Weights of a small GPT-style language model, trained from scratch on English Wikipedia: vocabulary 5441, rotary positions.
Each number is 500 + 25 x the weight over the matrix's rms, rounded and kept within 0 to 999. Layers, rows and columns count from 0. Numbers have three digits each.

# layer 10 MLP up, 704x256, rms 0.0417, rows 241-312, columns 192-255
479510495477529452532492478489556523521487520498536492507486511474498494496479509499505510489496478447495522530482532459526502545491446472485491489508491489513502509542508516493474519523483465
458484550527482504567491540485497557506513490461515521507508521550496436517522479518508519496480495479483495516473523497488488491416488505504499487506502522480467550519507523515527482473487459
471508505500537501467492503538486518491493523524497503474481496516469533498523466506490493485523503501468503479464521518492511515525468520491514546522481470493476489472516499492518530472511507
467504498491542507511487515464498519495507471502518475554483447518499495499526471477489519491475471461517570496480512557451467554478501517527471489470473550525517516457467513491449523505506504
512493451544441500480545514531529499501502465514523514476526496498499514488514487525509511507531494496499465517465533535516544466503512510474497501536528487486490491496477495526487466505506501
479510502496484478498546490491472477517555512501502505499507480530508473525540550525523504516458478466484472492517488510510471503515509508523504497502525466485521520512509468533517538553526501
514522475494463494436457521495502522500511508508477540567510526504476539481499479463512455501509525541502478484525498513495460515517473492460494530521504507491533513481506494484486484538494470
479502486512497521501512531507472524515497514480461480519528535466480541477516507480499510493481552492472494504420486500543482506523477519522535474506522510522526490495497492501476506460503450
550500504491513459527487490539532513477516491502501483456511502482535546463508504476487544502493508473506464498512451493488501470504504494460451509503502498507471495514518503526498510496511474
460479512495501459561491522470494515505559518501507533508504499521490521509497514438478448463479494516480528498549519466434522528474466501495488526432499551516479494501514483481462450497537524
492453492537505450538518514513492515537500506503567473522520539499507496548472515481486477497522510530496427504472468468474500544470464524486478500512458458521497504491493484487576470516471487
501515455483505471510503510462506519492451528517503543520465513486539534469479527513485495504483545507518494508520487512491496541513493514484509522506539504513494481532470476459471484478496501
482485505487499531538492497546495527537493531478492532504481499479505508497571518553518527511505536513546511510512503482496507522434509450501501508480504548546514513489486527487465517508521491
508471520509507523506513506499463542503480514507506529489491509478530492491493467503512469520502527540539501484509534506517459517507540481460532489470465493485530508477481481496466444471523466
523512500484507472510445511522489515467496486443456507453510483515522485527530476509483503469541500519498499526480498493514467528473434511482495514514521546495488506533453496501503482480495518
467426495506492485523493536526507509493482516504430483494481508463533533505515529502524487490529493501510484514503545543496552510512467514510540460518486447479510499519498489503532562484479495
515517506513502502477532493497482510516505460555534541495468476511502474489471510489491501541522458504475481475484540474511474497511439475481494473500509513499534524539514486515494504504548545
522402507553573570494462498526524494507504518497515479448508465506520491518465459527500483506494492469516555496481451539477509483495505525521513525475491516484497518496516484492500478518513481
513498503475505488517529497511538459466510561484466557539468560546508423510533470526531493439501480545532427452535543476472479527516494488451467499493570451491496482508569486483545432536437483
489538524532489526495479515505507496454527446514517449457448518467497475444463495495510493499554453518493530495463495484482549484526518531484509498500495513487486513486504502490503495493480485
519534459517477482515537485521503502492510505484507525491505506497535507530498519449449484491477538498504506542530502529516507481488542534485492565481502466518498510531529500478503449489515535
513506544536524475489537451519542503552465519500509510512507478525531459548518509506509485519475540477503516481488477457510443487486499491494514501469491521532516493479527569464460469467499499
506502542476484464475513498505490485548465534503494510436506495469504519536485498521480436501484499525456487523533471495498520508530518456514520485496536503515508527462465509496496462502497456
475438498524516530452460502534522491506503496525506533508470491516489506515510507528492501468481478518516497483509482523490492473522545493501481483500497481524517528537529496542541492525521491
491493498491485530567550518470470544512537502508509524524496511511514518537524490534502537473540521442468494555479484482523492487466542551501515487562510530527490498530507469481520481503519510
506505490522543556510457457504485492457483498536505485513490480504498531523507485504508533531506476493503588505517447544538489490503493551491479479478527547509479501470500508478481536476506493
518524506516500465523515531494493518524477505520524532544471497506522490493493510462520445580490535540471482508502527503517506485507511488455474471519464469480458484472461511503477491532505475
508517506486497478465555505485496473503491511506517487472543503499498565519489499493497506507506515473518503483532512479500478472460525458488524497490516468506513477497506520491480488509481471
488467495500549470532474519471496478455465472453532512493509538514457503449480482507531493512511473486524505514482532476501459494503523480467533492505479488541456530482506526516517485505524486
497504507499513495495515453533524506507480498515478525510523492524511462488489497505516504546470489486506528478473523504491533521475472533460514534547457513481514506533520531491490508487488476
526473512519518473467514510524484487497521441516513498514492466462524499460500482536486518494465466477517515480463530524503488467488537496509494525494523521496553494506498534561517531506545520
489494488496434511501547528512469489499452500551497451520471474446483470456504495492467537472503512551502499504518516471543541489522510546508485490506501532476513509508518458495526487527489515
507501502483553488447449480468515488447473481503455500503492475477529521493520502566494446489560545537480499457520501502528468542506477431522538452484487484502470503499536522530479499483498509
468507464500515493529489514487526467471518514492478467483496466522475518515524511506479480500544513495495538525474465471529546483478465494449455541512499475500487488515479506493513518492464473
511478487476498532526533532508488473530510514454488453460508509485515480526480492477481529481487507521509513515472519473498516537489511463499474497438459498518466497504478487461511499498490547
513498484503480480435491479526496507537524507514483496496511478512522500489451501503512512552525511526539517492495515536535525519506518522543472477515496524510486502529503539485482529491510555
489495469498483486497519505515518524519523535515544439538519491512490521513494493499518487452502491504548515509473527547484551536495507485477494500464534521511528453488489518508489479486506480
520528484522515469493500491531488547503525533520518468539498497509515469461512446485487495501526494482480492500478484532456505492494548475491437512514459504517521481512517528528509495499532510
468476494503482508545477474514454490511538547485519465472522496508512522520515505507472515471535541520506487485480465526495504523537517529506486496492510518441469495495494478504512495551452506
458497545529478518469539526515478534516508522509532484542480540494498496483464538484521497486505503510464457452502518505489468511534501502490486452514480483466488485543484503494522545528484505
478489484500510479505487491536470504464521537497477511523534475466485525502509503500507504505527459505528544484510494522540454470505529522494498483468547481495514469516560487509535514480523542
471491476493502468535535522498510503563484548525499476511512471461487496506529478496476480556471550462490510536486476516440483493518523564465491498471532505491512466494444494506507467537504477
482489527514483513496454506489542470492470497525498536515485508500549482502488520488514515480471519493485521497502453525485484462513503493501517478514498488496525505476492481481469529460467545
542521506461536509491464483526490474495495528502518498532497515488514472460528486519512479518518460487513507524535510493490493535503509509492505532468492505467494517498506542546477528497453500
499504486472475523519544518497510474514482521515502473452516505505470510499525471472496499512530552505512496513480482487515498493481497498453504507487454476496496499518453507515438492496505491
470476456471549462516520458510489511483470540538479447504521500512497510547504499514466530514554543505493483524492516508554527509489483502531500521540526476498490485503501491471527510487507500
493492486541480497485479444478480502461458494485508486500503472532529521478481467535507519521504496500480510547482471498503542505538503542497483503516449523519549483535531533548489511527505516
472509481480503510527459497493531509483458505507542517506518545494464533520444527482509484508503512503481499538506500503494496497483504490538508509474481483524493497548518492526508494492528501
508474517467547500506476532472473499478498501502448473577499535464481544506498465514503517509537524517493529540499515508494519486520482500511510490506507519459496488465495474500502497516493458
536526494526493531504500475533528491453497493508489525470482476530506497537513464493490481543515504529474480491532486456565518482512487448513506482481465494496499524552521451508510497539488483
486509502494493542480509498455503504501502453460507509470505487468507538462500527496537551512469460459490545496482483471518521503547473505504518522489491490514527472473518532505510536494457513
526509522550493470490486479517499528473525515507503551539473497507447510500528523515509505503532521523501471439479524520542491499495533538508494511506544478494484500520474494529510460563519496
523511475437478470466481533508491503441510488506500541477515485495518477488488481497519456510457553541505522507486518485511499504479497476515480460471492510503470483491462521478491508484534502
501508520538551537472535463465506510498525515496531508486485508475487509507503462515507534507530504540524498480494508481466479504458469534523496532570489518448513496551517507501468495504500495
533480504516524481480500479497492520507505507544502483539510522479539506502517475530491521513500523526518473527500503495474465492501509525528487472457507491504531487462429473489456577472500510
488517477511511512466479505464493446481506474460464476516455518455507498539453515520501506479516476497536474488514440493479488504538453472484500511573457519467516550505473491465515523487465486
473533486496515494506487514505520499540495537517540502512475486506509489526494477486484573497524493479501527517469475499515500519474481447471507470510493470452491525479497528485521550480482539
460471519518477530502525501527482499488465481564515490449531508486486452489488490513538484484507476467500476507522497448481518555487528483532479463487498463438512498500488476533500479511485489
507565533496488523490536533496520514519508482463496491460489527495479478486503482466540509463533536522468527502491474463482524490492517504478494526483485484482497545504493474486518480528517489
487495496478437491497486483500544510509523509549527513526501499465488534553498495469473520478536474535452510546505555538482500497509520476517472498487511501466515485513489523492524515517519503
501490511487524514503500519504467511531538510520492481544531498483514484476495506472483481500481465543465476524494517499510505499491476509494460508518551565496490494519478468487537499560463538
526534464516473509485468504491494532492506497529487505484509491498539519544492496512525465534533459480516516458497430490513506486473501477513481511479485510504508495521489494504495476484485515
509519479483478495459552486529522486491443536479481523461507527532545511498487514460515456494534498515490469448504465484465526519504496504524509554549523474509508517548541529506551510500518533
522507525501467505504469488496486493540547525485461489519503533485482501509489531525550473514528512502498499508496532498521497555512470500476401508522520527523480486504502539476519464497467478
499476515499518518513553474507520459506481493445517511497471474496489471489483534490507492495497492516542510487496545499463501457482529521486497517515418477554504491540496545474443496536497496
533512493522505535503539491525497488482494534533537545496504498520487499514527446493493477539451513472504502542505469503498523487473499512504526535513505517542573538516517500497533495465507447
563509475509477532485510502516491471475539487470506496507482470511474542464539496505508488539450495526553521523511510500527506522462488549516490515510485437491498502509485481519528511495501442
508507482518486482521518498498538514481542502539538474472455481495524492477519472525484481506516518454470502512518467521534519487483509542485495467517511499450500521528490492517518466486501509
481542506496482470532520508523462498579476488515471466527529495517472507519486497521538501508519484483535507489519511463478493484498488496501493561476480485481520507438477463509515456519533479
474505510491535509481479449540485467514535535517474480499479465490498509508481479513495541497520485493531491489474508533463529522498468532542508531534516508485521479529557498562514562497458485
515532489486502515488489520485498563523491539487511479500528537501499481537515531480508489469491512495504514469495504495488519488486458462548505519488535512516533487490475515512524474512459450
491518481524501525490474472476461477455512470505492485479507488528503494519547479534460484475557509503506456481502510524530522490536514475473473515496505477479497535495485497523509507479514458
# layer 10 MLP down (transposed), 704x256, rms 0.0428, rows 241-311, columns 192-255
506438504527509451521493488525522483490512491481521484520528522511445467483487450479488512522519538484529530489480470510537477484464484528463492493470526524496498508493498470510455511515466483
528471483510510487494513501519518498517526523487520530497490529540516481500450490541488512533491485526502491539481496518495491492495475521521498487488533526522521474476486487545499518479500488
498504512504533520499455484525529467478495529510503499529516510501508528516490464530493484479484490501476480481531468502533493480488494493482495489517524529504513474494514523497498522492509505
473495482501507488511505485480493475538511498489485484467498457495498472527438489518523522504549494506533490475462506520476467466524486527482473480481462544507483474499467492493555495475463563
509450512516478525529477511522526479480535533488500500461512540534535511488502486538477519511485492487528503525509536501499465486538515520513459536468458532485498513506521504524549486507489486
491519498524529490516517510500498463499514500532510489471486471487502502498526515474522558415501504510504546537520464462457492516536503467528460507519471457533514532455525501518512501512527473
552508503519505473522496479521503494537516521539525534494504540498495496472492531535493534535553518525511510526517509474484478526481453437556492539480515466506528536488496507502444496544506460
484519538487500489493511478511476486507500502496522492511513506536518542457506495461458540462485531547495511536489484531515493547482478502485461478492454481508472494484520497486519527512524478
511535532533515492500485485525499461499519443509469475496479518448480497472487458489510459496501505490525499485482531505533496517528548513502540527526473536540517534492531512484475513510512488
548468534486506535510535530441497500495502499488486482497458487465512484461495509454479463495474460482519519526496458506474531466520504517480474485492488545543540517489487511512507545498430522
532492463476516470526548439503486484516497515506517550463490501509524477524492535526483499540477534528499495522511453469472516501562519500473496477497520526519485486539488475512523487499500516
514527505485437486543480503518505472525512514507526544520483525501488492551502515490534503509496468459541471473519491457540467537493481519501513477462521498530502526510456505499499478509502505
502525456504504527530510502501516527476500485533523510547489498497484483528476494462497457543476534539500485527468493523526568504478484472467504496515486514501522492491495482428511503517507501
448518504525485534469521501504517483537492526491487494538488524460473499483487536483486458500529494491473461515485513552540504515503518527521480487549535458522482545504531517512503507504500523
483517521501534437510482524500525458477564550496507485517458505486528530531502474536462489486507495482497501541503484493517495498515463479475525479524498477478526461515560508469514530539513421
479533504526513476511476502500481476490501461482475506505481534509439517505510497497509460512437538503478460497525489461497467496513495461482500503480497521502496504459519493510527494508504489
530489537507505519488536495525472496498479461520494484485500508510484517551510544478504500520474505531530549487483516490479497522518471506477492479497499504514491518484485498519484462459464538
479510519532523468478503494501502467515466496467522492532471507514578463476521482528537532526455513474500516543485473457484499540477490498484491501531449495514489493517507472508476481498502521
513528519493547509542528563502523507507473521457453557513480527510466480487493501492526480455502490511532458513524501486460507517478476505453518471534561458495488484511496530486562513518458491
512498498521519483501489496476519496482548479516522477473466490503516493516529472474509494551454503548519532483508482492466495502542494551482526535457510499476457509493527453484483478493483489
454490535491498478522496499572541506493494516452522515494512487527477519528532541494511490468491491533491494483499513488505507478490474486500509459510526514495523484531485508503486517568511531
454506511495518482488478507512499468516537540474522489488514527473494529472526486472497499487457559483505502450492508488495527519503545490513503501518465508518483504477444493478486468530472488
502504513481446484524494516518529449510498552480498489505491480496507507488516497520527490474473539491492489477511461487539528510542486487517471482502501514501443481473453517517495469483558463
465505476499487500529499465542523518480503511461468528518497491507479496468463492499502509509503494491499508467502484502493500496436513512483505503483481504499530502525469513508451493460532526
479521483499497524522507482452494543484511543532471514467521487534481505482508519531533494534490486443512462479443476480526528510506498500486528452505480487486478489505481500511488471492497506
511459505497514483546491501560485485484505531499500537495473527470531537556564486503486498532535505526515517521511490554485471499475498526529548508439498542489519481487501478503518532523469524
508534508513552507497459499521502555473516481533502514505531455461505526472509472497489495507491502529512553522472487488529517506497485499500510497462531520510445519498499509487513459478491470
498502547516478528483502536515482518504534511515504465525542498498464492527485505510539468472502509505534484515528474484518498507476502495501559522514516500521524486506484483476480479510483490
495538468523524463500488494555533485455494500497498543503484475522486464516508527495491529479506518509497483534517493482475495466451520530495502511504486515499494524491501520481506488492457494
515495516494465546515512469472490504505494467491502471497488509520538493473501454513473486502484545494486509524481548446470484535546498480454458543487501511512497494503524517497477484506483490
483481461509515482474472523465478513510459504486499516480498474447476479519498457562491481512459530503454487494423502484499488442491509483512505481528510539484522528529513533502480506518477530
480492444487456465498487531518545483505506502493510497534498541494506512494494518544465473545479505518510502486503483546535533514490493527505504552477456496479551529506515458522494519506523545
477492513447480464463519496461491523455541545512461500488512494537506513489507514551512530485499497496481495543486436532540538472513520502516508486530513543475518479503532476497503534476477486
562480528505482508491487527488474521479490508471521484531467498465493502490508490506507483524514518490494553479527493488461539515513519512524480509488477522503524498468483484503530555512445483
505520513466478549518496546507478488499462492534485491493477500480501455504478500521462554449484490460468516458490490496551522521499548439470487495486535512521485504513501511514540499452451534
532454484461473513516502487516513507505496503525466533520493482485506491508485440553490478520501474453558502501504460535502512497535463477519469471493480547460492450513548517499497538461525466
498478534510475487504510533501554486503509467530479492513473483504519531485513525487477565433485501467474510442482496489454540525509496499523460539519475469508500487486472537490512491506473535
521486507538512510484484476447478573507536521508478500543490483492474496465521515521507494490493532472485476470501469525453520495534538492519530461465490464528491508537524484491465540537511566
518471478461485502498452539523493499514513479503508547481482508489493463495496498517418529556513481508499470525483491498453521517475523504532502479525485465473516520497514539518526486531515457
496523457512493544508523508531500519517515512495478492471527526505484514455536472472519476453523499490475482437515520508495498519536511467486476501490450458471495523536510513477497513461536478
480487515517492469490495481511502505509507502504488470492513538485523502508514488470515512466466512481498467525488509485533526508526528484488514485519480520497524521509466535492489501494500495
486503542520518495509523513517489497483481483505529484519469495557481459461522527518499492356518508502492506508480519487544509505533514579475525512521503501491496484484506495506528505497520537
476524482462549546533502497522506523503468520533467499483492493510459541545471450499490491513492492511524485495453530505504523474491474516493477488512484519490466528482464467519440485472517505
476506466494483500498462498476512520513484474476465524476465526473465518508506541487491506490432520484471524470510518521523538488519527499474509463513516503520492462505507464469565495531514534
500539517453484526478519452500506463509498464505564519527521514465545485525496492544490497464503514490519526495450498479513483513544463499425505491541534501492533533530480482494481492466452483
516496464473521517556535509536492448485506511488507554479499531479429454523486457503528507474471539467522532513474456521507529534470490489526453504499479489502512474499531501510509517496514462
496548486482495494540474496501479523526500462493546447511506441493475526500478489513457502439507490512540502504471460519438491538477505511466526516499496545518535504498491496493519544540429552
516508477482491491484445503478475500446521485508502493492499475531517521558465520497520466491549593514504468472496471523498494486488508441520541552518430535511507492493514480505488517497510494
521496556525518484527507510466482508523549490452412507521514515457457526480491520498508503493521481510525531471517488497501531504468498505489506463490531507511469482505474451454478499540525528
497486466485475520544490507482514464440523480497538488473473476545493479479522477474535494492500485471510527510494480569507472517484534500532499458494492495477515456474527512516542482509539479
535486496492477461506515495528493513530493483496558452499475455526564521503522508520526502491470504486475512525516473516504528482514542547463508468481488533479504465522490511526474493515500478
577478461505473536462499490467493492464496526501526539507488461496471488494491534441480490513536531532532510514518500522478507548543520534538491481482472443490505486490528478481498534463500502
503512481473477489479526522518507495416480477498462562484513491502445453458462507463513427422486509515536489496516459465464472485471470491515489478515504477539472479526516498501449510446486527
507446478527539555518542483504502527511528477514519505472523491530481490479511518486433509546489464499524473489507524494483453460479490512467508500462497484463485556482489480488487515479482520
533527526523511487524485500527485503510504504481489506500523460465455503501505501525494520442495493493492520471459504495468475509528479565497526516493481492513517518501516493501488524511477502
462515525507549478462499500496500496506524439468462490487491484459531485552495533494476490491537482495513501502490492513488460492527504481468528549583522495523518555527503446471475495456489487
465466533481511464522477467494535482562516511514503466504474469490527529547460473534430507462545481466542498459460540487484547508469478478543494502512513466527499509504502486506520497506507508
481494551471476524487526487513463467497486455512502509473496506515498525450501502503525488485497451486480452461500514489477464498514464514545480509517527473491523519479498505541521510502492482
512532443529489515457506450463550518512475557522544526488504515521517492524494487481505521488483536485527477506468512519546483489487511470484553527513497469498520508485499471538493505549533507
496492502503519477492528520434465492537528480459525540490519523519457485490497483538467491560505547485515492521538486486497502514497485516522545485505468496485511463525497490501489471508485492
487540453494512523502467510457515534486519490516550494531518439520505497506505465522503533474496497508505510492503508513522526518484469503457497500478485518473540529498488481519499512528471496
541498475502479475526531495503490526506495467520570522493474516504504489467491538508499491441568500479521533447511498485478502545487538531554505487536483517494474528521502505466485491509478495
480508499505511520511513451532533513520560530506530524478461524510520494502517521457464518526496455468503468513484499486508502497472493523505557508497513497472494528485519473512548488498534530
494567517522523493515493502500456497512520484487543519468465493509514523531507499483543449516505448531489529496482499518524523568511447453497508535545470504482472524526504543498531481498506467
438483493471495488560520463518472539542486499482503488508508498539526466539533488473512489470516550481434486486495449477511543461501472479479499506498484492476477489491554511534505528556517533
507555464513555486536461499544498483519525477521495496508521490518527520543481514531470527514475505520488485472484509496499499481535519515514498497452498494520499517452448501521525444508545493
497476486486478510467477546520478470485515495502522518515445507547457521489514493478485484446507519505498474487480454498476482530489537440456533506490488474526503486533503550493447507513522504
491541466540471499479506517519484496493526541453499494521519486493493512488496507493496502555534541486509498542465472473474528489547464516503528514519513493526455504531493469472481494495475478
528489563471496524488515495530506511490492504504505521507479524508492483479488507484480518504514431460506519531455494520503483489454510508489508502473519485552456544473518491477464510457511492
453484507465464517514493492478538545489488508495485508533491517499524486474499499495499485498458487495501481513519509506524501520494495461538524506501490473461498458531490484500497511463539502
507498498531538489437447521495538514469508541505511440492496475481482507520514524481505502470470499486500471494540468477491491522462465454491520508493479488488501472538482485471482479496515501
# layer 10 MLP gate, 704x256, rms 0.044, rows 242-312, columns 192-255
508551513528494464508488535506520498507485488523446473527530497482523475463486461486521473535530493468491545503497500522518509522527509496493460492538502541490469528532516481470557487509493490
477539489455504501478521465503485469484499430489523455459512489480475516494514473482490480522503506507498508537490492528465515445485493484472536487515502528447482511589490451515489519502502465
515470478459504443505512504528483501530531454532456520453518489495498484544460449523516532530559484540477513495513480517440471484518458492475480497506548520516505476535475506490554487503514517
514517505514476514519508434485504526545463503551496521524522489467513510550456491530523478519526534535437531487508479578515528522478487505479556475497538469500514480510481470472476496489505507
491528514527539519486512485482512472515571547539500517488494524517532492492506544482458533519481554513510517507515464493485527482488471524554481474593515483491521503510495484498520498512497491
458544507463477541502544498500483498509463491501487491502479557557501501485528481479483493519423493519494520512494481551533480513502504520450540483439513473488446486488503508470518506489477448
528538527468521514489500501488472507525508516486519465535485512563458516456512564463512488500474489499524538527472481521494503506474532456508500528522499528537535517527496488524547507459493434
504511497493499471494492504510470509513517493470487555508505507553458502465430482493475530515463502486498532484492526508504519493537495550464492464509504497524522451473511499535510479484478447
513458524471489461472518531504473514518549481464523539506474480513508453520502475507466507506466449506460523441510557514518458509528471534484516520475468509490497462504458519496471491489514529
545536504511483477479509479494484498521507503464467530517484488481481547475468519519499461501488527471574483557490449451490480480549525497490479506494497488473509492492457462547486484492472513
524527465464535473461505514497481566509475512516504511481524480533535524505486506477465522467464517530499500524504501532531482497518458527503508471470506460532505534478518518487479499520530533
469491486512444527505484481486452474507521522478513518517469521517494496487506477501477479480503471475484501474527502477518513537512485536476546533473490529491477530518487473506509559512506474
533483544511500475466463504474468523538474471505465516494515542451475452487455477524493487529510465564466505519487458478483478518533504516459504511499493504505531518493482521501515475508473502
510539470501487479512516515512531536489476481512516518506534535486498457515470452520517440484486463480518466458485502515487500476511501542516506549483503504534514491496520508498510498517505529
496467480494457543519487491500489532490511491508497497499516509514546504490513521521458533534557501505473471511497522502507496521521498530522511498463497491496537503514482492472507531490533514
480489513481502496530451493503497515498518506542488505502494479511497457444493488510462509484527476530505490477496510527512467498469522539511495528505552522552438521497546464517502501448471493
471460550487498456509492527520452502455480518516523469470490546526475482495510504536513438523500500544472519515485511525528511521509494507468467521495479510488513524486509527564497494495523504
534478525503461541499524504461489532496519504521530468484519500493480512487476539460496499530467494508510488497526455523524511465486520493487499505508497462483477492459476536499499540509564509
488522552531558505515511501545461505479489514515537510507494517524454526523532506508537524538514531511503504493484505478506485460484510552493486497546495553507457480508520500520509496512498483
520489500496487510495526531516530492470505509478517484543457492481443522514524540477450499499491525494522519489486558501471475511481474487516498472522525460453481488515480537499490476504502510
514503530514528520508454498510487486461498449487520504452494475538548502447514489521478488507497554487468519539457501470480483514490523516512564534492509487512545515467465524495489516489531525
464475503487479531477489495478523474463486502517484541538561506483495522482467540474516499481501490464474504518517413516547532486511480485479477467517484487506446451447529474500544488497492497
498468522517485492529509491495510501490468526543480515546505501511502484486477470510503499441491545500494552515511537527508522483521541471485487501473479518498538508523516495546495525540464529
498494496498495494526492507495468520534463481479482487509510527500488519475477487528495503505465501521478543523491474498519511519520516505463458513513475509509513484449553488497480498519481526
507518464478508531522476479475533527536576528500513536499498522512488475479510558499455488545487507513511532519470497511505477498549567499502494481475539481476512439488451478513460505526512515
490534523487521463470515485510529461483504498527503505501540458501509477536520497492558505500498536503514511506483476484494485527491459482527554453470494460522494512504499492495489509487498539
487492493483555495519519514465507494509513497508490512493505519483479493473518516519496502473535536457519523482500500523504489522464492495543517470501498546482499464519498515518542531509502547
478538497437513484508475523543518499459511501478483495482475518508491517505505481493517517537535517515470514506501484548544486519478492542516496509498513473520481430514551496509467513517508500
513527527500495513513506465483498489494542447494503498501536488517472463519487502540510519525476498463478473528465469470475523496500483518506511495517526493530516500474518509529494522510499452
504470502486474495518513484477490496495546502470504475494512487534549480505523468453490503527489533499537519439491476484510492513549465517527452520475531531502479466510527497507484489511534511
524522476558504502502526499557522518512491482483533487544517522481528479513538510513474479480525521497509503481501467547510503523476506524463498489526469473489486495493498510499516506490476494
521509486488479486537472521457546517527506508447526458523514503495459507520481535506492492543475506472503517510501516495521498472485497511501532494508505489551495473529483506464507508497527550
494507509516523536538506503496538495485517526515511495473485537448488520480472480525511510505506523495493527501489488451496515506520527516477558484522499501515525507502479480489482566542502522
510517522519486506493489456508504538528479461466490492506561524505548537491494504497488478520516506498483466540514475476485477503490521506519520460516485527513495509485460539492480467558515544
513451482513488470529489525511459515501496507477524480456482525505537487533500472532474498522451496479509505451483502509515506537526499464469507455526477510477517467521554535470502508524526470
578520509502490530533477472533456468505465414504530477498486482475468520539466505525508505527481523510486491496487551526518490514499475507478521457544505454526533502514495539492473466504524472
507484521493504478513540522496541560546481458486499497506529473460505522517518528481481502529466539532458533493507541491460516462546526546461483521494511485494491506512555520489511501501512511
491467513462522506491501518486495503493515518481518477526503505460415441530487494516479507503530537544499476474468530529492522506488524488532507506485511528488519514469471485514486503521491501
499542485503507456517526495546528522521503518480508480509515462457459533526467530492487530530502461494474532483494446489509518484481551504454505526510525490461495445520540510489507522489487527
506507518482494520497481511476492504491492491494487508468536508474515551484514495500480468476491502517535508505493477491513493504520498517491513512459561492505556533490492489554506517543488491
513553455542566496525500491460461484528551481494483519488492543458499489495462474543507531505488473494496420487510511511481491445532531533463521477489501509483492597453489472506440514508512458
513496475475491467488495497522537485528509502514500488513496483490474414546506512482488529472520541506474494515519507482477486557468474510510494489542472489524498542541490495509495525491487545
511524446438488517460504514482499502508490486503439478468482530480523525509511499495492508474479503539493504553507490540501497498523534471504466515463520479495531463502489525494521522515490504
489485483480466533489472478499525500447519468536469549466509472526506507474506506449477484508480470466454512493499523500524546516488478514557521513498503514533543521526482521454487479518498485
477451447493521463536501504507456527489513514480481497524549519522503472523520476511480476522488526483517516489466479515552502494467528494511505523488529525502489476526487503526502515535506513
506470489509498488539522503509493505546506526507506490447496512517488519508470539510489480526527486454498459529530495510493470433521513494435511482507516493513478451470522492478487528446512499
534524498494460465505471555464471524458553463504511500516536510493469481505488550475476482509555543511486508496481496503527538517497481481554518518494477533522508499481531486506494513525478503
443476511527528489475506473482533459491486469513545490448515521453500499490498510495503498474531505474490491507429483492490488489475492474505477520543531477495506493518507494498496492509500529
536492523471519502544481495494480558492533481482502446486548521505532531480498452469485475497533496508461523472456544520458517519529521509466538539495539534493498504494472539528482510474539487
510487528453498511502496468503444518486531508497459537491505530508462542538502527495538487524494529492504474497488502519501469480474491524498488517500506487520496497458456510486496474467516474
471484504503462469467524517513516481491480484481472459496499473467437492498476490513491496536457559518537510493477474518505527488543486538503545515456502484519527489469546509505464536493496488
505487495478469518523505516485501534474475514484505516504518471474532498476523501493482524557447525517499540540505531509516535496460512524465511522506498518492511501505496500535488536490514524
489492548456461517498516555509477509503492473469480502512523471506474507505522529449534514530505530495490515502515519491505523512530486554462529517525489484469495495537486480506515462516511453
518465517502525582460499507451520537486483493486525512509482536550482480470487487472516535511507491532531504529491555495469542479456476461527534458536511524513488546511548486454507461473476472
496526472463537529504493535512510483537531503513486559503508479514491466498487491509533517558498494453483515474481478513539540486485520518474507488515517523471469473500517458507515458555534483
500475479516497486528448495504497545491474474481463467483509502504526516521527511472500443535532535492553488509553515494477499518487473497494497531508498515457520481476468490442481478494447493
455499493518470480519512532494496509523509512451526493528545523482517516533475505511490496471478480548539487468496452520524507529482430512501452503495511509505484500509546478498544521504552527
477503446502524489478421491544513490441487502507524474522444515512531457488484499465470507496551518510499517512503512507547482472460507543506526482521454508502495489563475490468451505487506515
487500515508488476479516492484513452480468513525504484449527539530500475554489516485512498498491510488539511534513506520513481492495469485506464501509506508439581457503472490507471532525515569
517503548523522505493457521485478521512495512472482486490497516475487479503513483514446475526491497458508518490514519543493494480501517511491512531486549518491514482518458456480537502493482537
526453465473507525460532512475471516509505515519507537506489501516481501484508542500526493510476498474467528454476483506511486498528490495487505527456511545520516489507492529496502465498460501
500495471518525464514517509492449479492466515517514456509494481526470493499496504514568489496511551543502507496524470535501503543500489463482494487467482480519504544462491464491457480468489489
525532475464501569485498499479456489524434500508534442516525561510503517536504503480474509517491502507535473479471502516537520516506493499485496511507518536467535478516527483455477527514492496
527468503547528499484492527438504520491507469490563521504510489458476490537513492423510534448467453490496516500508514473520505511568531533483502539485486481528528533523567551503471489536489476
485526510546513542507495475490492474514536492495556477466513525485504530499477486498467487513515471520451490474456512504485487498534496447522533515499489473553493498490502483493522495466482501
523510477494510561534488511513475492496519506519474494518533514511539538509531498506517527519522504452491470489510522501481497496492511453552518528481485487515512492502477500516481477469500442
540506491524489524490549482467526505474495506513512448459512507519532475445479471438515469492465525522495501451492502527542496490521510485500488497449448453477493516532537482533495502491526461
460474502500558489469482504501499458496488498528449492464528522471520481550487519521499481538530433501542520505558509459503468526463472514506478474448490473471485458484506511489499517525538472
495445482469481560456499492489500488474525490535504476478512546509515488574471489480467488523535533506483506520529494465470484456490516469497486509509521553499528532509530485520518503516547482
501491458497473493476526480447482461548549508495485519527471529480509545477490495543484478496551496514472527530492451482548492503524490538497516471513508530479455522515518491520501502500488507
511486477496503486479511513462490498516491489458475508485517481485511483517470511503528522504478530526530493516546509500458515534505509575487524501478493494529488479533492484524491484507504506